From a checkpoint of a small transformer trained on Wikipedia: MLP 1536 GELU, attention and MLP in parallel.
Each number is 500 + 25 x the weight over the matrix's rms, rounded and kept within 0 to 999. Layers, rows and columns count from 0. Numbers have three digits each.

# layer 12 attention value, 384x384, rms 0.243, rows 282-383, columns 0-47
515503522523482512488489490516501514479502490518471508530557517504484520519521470511523479489477445489483418527505502503470525509482474523435499
539506486493497475521525483459475520444510461474483530546462526502487493438537508517466490484489515510463537476493528491463480451545469497525507
491494469551500513486516549494484493504477464502479480512535474502477476532534511467543504503510509474499484479562523536479504452490498471489472
536539486477543510514492557540483485503478493473515499466477474506432497563507463512449493531488483490473499541532503481466463497551451454549486
509481472533541529489510492481571468485508466511515481509500490545470498477480490502545505529504511518520506495508513513510516477524525526479510
485491471528484550515529525531511493523477506524554514475487493488490506484518454493524474495490510468557516494470487504510508493493518518465476
496519484493525436551482485470489464480525534504500486510465497541546503471493557506520484527485491525537511482539518462513484492506539510468541
557502516502480539463489510515442487479489504492483478445488479530495520493453461472439481506466542491499480469462469522509499500485533468524455
470512529494496499494483474518505555489504484497536517506543529473470476531526462512518536519513524463481490475521525499496481490504509511515542
505481526498455483536513495514488507503485469511459522527521507507450530503522487500497492526489502495480479511517532485509473515526543473530472
536503561496510549479463476530502454534482517504437499494558516510496479492474527488538475500460492471486517467486512501494506527437470496487446
430508534528456525509545472491517516533519490483536469490502487569535450540459480460499494500506479466546524500498510497505536508524500463490536
497526498537476473471512497502477510484515553507516491532463514473545514482456500471547486501530474528520533515535495507485499534476494510512548
524516519509499511467520537455525532491459487531496509421451488483451474528481474523490550512440497485472464496487479474471499493485438499503472
518442494434467489521483512492485538504487508519505496481519483494516517489503540482508418565505480552431488528529520488519514465547448477514526
466513510566491443541505491525509492533496482508498543534497498495490523466565511545494483514447474464527489523468515463547507476523503483540537
495578513509463490504533536529506509520517496555464525489464497469493509499501498539515490558514491501520529518473475490466499485517493542549484
554549462460517506509503532560461531474500476509467559488523443501498465504465534495458487496510498508483479530530438479476493477448493472474524
521483435458519474525456477490513537521481483470512468493471506507484489529489516488482512520500513494537518549491505506548489478550474541546481
526501480471497513455491499488496466492516496475494510474484479504488504495488495454505465505462548483539508516475482520508452513489488445472488
529512549521527486496522549527449500498480459498497486501516510533479452444505502472531498488451514490523561527563472483508482510512484517481492
509503547517476478506518505462478488488511482500534489567499500469508517466499520507461496498498477532558482481536494506542531500519497539515523
471504509464491467463532468568549513506521541486522508517540497482466495504476515500479491512480521527474455524479529490470480493546534520514523
510512500524489499541473479509532493506458467474483497530510504500474481483494493565492463466504547537505484502456486435494459495511476510458476
510474522519474497520482544533514475527513497461549501499492564521511489504517516471516538520485482493515521474530493502534554506498477516505525
537515506490540478513476467528455513473491442531460524508477474501518450561542505532441461532500524481500499528534469486564488496509501524447472
455458501515497527527503442505489513503537523469548499503482546511475540532529523487516491476566429561500486491507502468507534481476564506500514
510503494521511488498534453475466464532520496480483505454514463488488508503528515457500458504481551460507490479475501454469478453477498466507495
483524426496428518443506498495522460468486497520454467518553513470508484452458489515434502511445556505480509489470504463487461522502444488431511
493459512460487514463501530509541479501504528470526511509500497488495483509499474454501485463534533471488520558490487462503488517507488507563496
498530519458485488548506460495482487548491497489426529533514489488485469563496518531475481505515499497485485526553470543495508448527496482493482
506528519491499488486482489524539459486488487480491495457497483561488460507541457453464518510514534504489516533495499436513505491527520484467541
494447489520493492484484510487527515537539490474559543483455498541495530555462515541524491560493506526543506496552474505474499503480481520514537
498494531506548470499481516478493501485481500525469487469568509486462540485532454492486475499475535524522463469486544465509518466518460492451499
518477459472536528456483479518459532493478500517516508444500463459513465509503484494486538496492505488474474501469467483489464518498519473500443
537547510490485471520528518519503495537489488442514560511474545539484494508513514522523520527489548499542525509522495485480541472484456544471517
479511485463469477499493523504504495522489463496479459495504471487501461475505510485499495496503465490574514513486476486508493511535475479517481
496509477523524563519446476477465529502480496495470515530491477520524497506522470455489494478490535436491493477479575496488499505526509509510474
524447525495524518450492434536528501487505492509441513456511518516462502488502503498482508502502512500541493494498519533474530469459463485535441
499518518527476530522471554492492496505515480468518518510473539505510484495521560487526512527493520539510517518502488474501516484482542529472498
513483497490525516503515481519479497444501528477479467501549491538496520489508463505522509487502483509496503547501472523550486493496527481542489
491490514504517514511529518527476541544563537511459508488518503472479539498548496458503529528524472497460487454485495432532495509504493517474499
513471494493510494450454536514514484499498518547520518508499428518500490501506534514552505493496529498489508478489505495506470472510438459509546
536497488514485517470495518504507489482507487511537511521472427498456517506486489486509546479510501492488498473481554506485488541537500495439515
494527480479515531522502537497491502490517488505511554470497455495518541518516498457488455462522484501478495489502501503500490535500520494505504
511502464519496497490447509543502482555492488505506499488512478497535494476497513506475475456462480507524497530502526537536539491556457496513490
532472537539481516536510574502476489473486504474522511546484504517555533517459526455508517519476471510504500457540483513503510492473531569502513
478512517536495500480545473464454508511511499517504510459503480495493495552492463490485483484552509509508466479551472530474513503517495522461506
526496513475509540520571503494506517480511454486476502488504523486509511525479499493539489498490467491466506506503489478523540509522533495517496
512514495527540501500535488507524503520491509488530494524498513500522500530534464502510527509528487501523505524515474465505483535511529436519526
476498488449471499479521509509507513505482485533501505512495537490527489512492481506503523559518489500485500496489506484498508498524500525494446
506482471478468509490506495507551523469495500496501506469457477487497483503520467529539497464497493551498496452458531542454502517470477498493543
500510461462538530504522506518480511471490505493472496507530484489503515487497507504505472477475505506520512514513511475487503522520456466518497
491501542489495496468516517500490470500524509517526528507509474519477494496517526472493507463474506499485467439521542496517552531538509505497473
520490481469505481511511506495481531477521518496518521518456557500497500511516509522489503498512468527522510533485523497496487432499492493477485
519489488460491541487521497539508505541487494448497517565508480521464522524509501470533475486502488499493489494486498497507511523504523481519487
462477490477454513496486462484481503534478492485497459487486463474476539500464534499508521521515496503554507457521494450540494531471441545452456
522480464518504470506497523504486510523521492495536522533478495529513464486495481502475491541517512519512519520519512493511471483502454485505547
512498531536501501477486504481488537478508479483495489522491513451482517514504537496505490508479520499493525491526558476479487508506524523519465
539499480500505477491498511493513540493495499518472474500472458487481501514471530529486485438539508536499470470527510493472490490505505458539525
489515517477501460492490490504509533461526462513529499471553501509490481484468484512458501474498511537521480515513521495519489498496482488498499
516480505529500483491522470506514484521504499499514508490495528476491487466495503526547509506489482504502511514495499489484498465515470476482529
476514446504456538462498528466520505425467496544538528471513512480507481520484482513468490493501478520474551482517514477515461451486484470500503
510476467485505520512470517479495523499488488499497493499495546505493490510516542506490522529529483498483530503531512508471519501519478550527523
496493499554503460492524483504452477524542504493530497524502500526515484504503489462549485524564482452527510447489473506498530519550514481485479
523455511479513522505491469516532511528512477498523524493475524510529512470514490521514483527457522463461483521487515467489508445470505470517520
489521477559488504516509535517506472527510509472563527551498519520525519488501485505528531436509458516533483488480546534540500530546501520506490
470476488483521516528491486519496489461517435494524495500482505479488469470481502485483478506468497494480529518463467513473470437494480515500470
499501509492529530487509519500540474526514472528455492528502459509496467509523496465518520498476534499466499470513537514511505528485493504499485
508489514515520558465495516455499509549499501503505471472465519516486470476485469482528518469474456508467552533464503517479483482458532496518497
508500521550493488494487466485496499512509496505506485498547477486451507523499508477491505472479482486493521504486505496552492553508463494513507
510483503482510489477513490495523501523498518469492525499495502505497501531539445478481526513508450504520498501504503503532490510519510475525470
488479478469477538513509498478481468487537523538531513503539513456484497534491486541503508476492472470516497521487473514478499493476486526478523
497582528505491482506443480529502499465502499511472487518476507505490499467535505463472492542504511505531493468481490504461554526492499539449508
517515486517522497505493502498483475518518521483498506524467483505514498523466483525531493464514481498493477486514544462511473510499531527514526
467456542488481534531466541479489517520482470491506501513471471475510482532510503513497478473538479495489544486549487481502539519483501525530526
481500498505562467518486504528490479521507494500481493506479541465494508543494521505514474482477457515501476456530540551503519499487503482505532
477466483513494473478504486548485483499475510522494503502486478481502501496528482499470469538529527506514510514474536521508551549484529525480476
475512500470468510515510496505450514445505464476503492484463473482476478457555549473507542497485501511513526515511446504461506493537511475476518
501494490519506491501479481481495523518512523470493484516481496516523483437482451516503496484480501509512519513470479475511505479517512489492451
518504491468490542515474517474502503486505487442534484521527561518487517493488471496548479491468534497514514520535503507486489479532473494510481
532475490517472551512477513531468517469481502482488498541526478487487481467502510462490478499533504495461482521468486493482455544463547512467528
492446501504528493523493478526509527500505508507517509450517475502483502549501499454500483457497537525499518493499532506513504530489471490474476
502488490544461515487493507500499518514505521493530487540501518496491520547461520511506455486506485515496487481531512505488474486474515451520496
496477494459454480477521461509484491475541518515495506466514470433501468516456424491486489486484523501478545485475514516456489480534427507505519
543480527490524558512476493533492522475538502478496493481537526538526478497450486490526513548483500502507495492519449505503503498496519524491485
486510487467500513522525482472494513466491489523498472568480480505466499491525476473502485532477491531492539493442504452488483521503492509506520
506505476518479522495489471507482481519513491448503523468499535505496479531523520519528478480529524494540533465487494536498496456476526513545530
524496505549444499473510467507574527509509490507488490499514484511481470510501450520499507505508504482479485501503443469506496516501457474519472
488545515537518510530481530500518598541533541536524539479525533495474511512516504506520504525516496505483494474480503486485544502495539517500488
503516516507509524477500492540477508523513538525485500469475505503522489488513535478526495485479530493491517491501548531459524444482523482462502
472494481512507489560497525501481526506524495528503463542498551514502493502571511482481512495520537447514533546492483501486529515536523533497483
516459494499479443513472526516511559498518482508484503480519496519558476476534517511501503502508515503522516506498501513451521501502550481486481
529500528478505543511460477482481498474465497463537502506516494493476503476545528521504509507477509506495513478503519515470484547485478532515497
464525531492509491539494537480481502490479512536543497517503540481512490512495515483491542499499485536502513485508490512499504509478549481456489
529500503460478473507522478446528490469471498512525514446507471491536500518523502509446481519488484522516503548502526485480476480547513440543539
491410496506456502520483511448485512518476516502458489470509514502517508494475487526499516477508490537521520504499497507496513522470494491472489
522483481513484465461489468499514529499486525527473500468528497468468543496503519473475470479499537512477501501541542492526456528514483523476488
510509548500508495482523495513485500451503501509494520455478502463474496458488484492478480523540507502489500478479502499508479481493517505504493
520507508495482528520503533490517494486489505454499505537498509492478537500511484498485516501490492482517484550485495510518498518515472480489505
510525520534557527539507435527483508481511519557509528529576531511499510504504491507530494500477478506507500490488532552512505555502538469544527
515504546448506512473481501457516506483510464508480498536532497516518515510454480477517511468530509505505522486525474498496475550517562503483507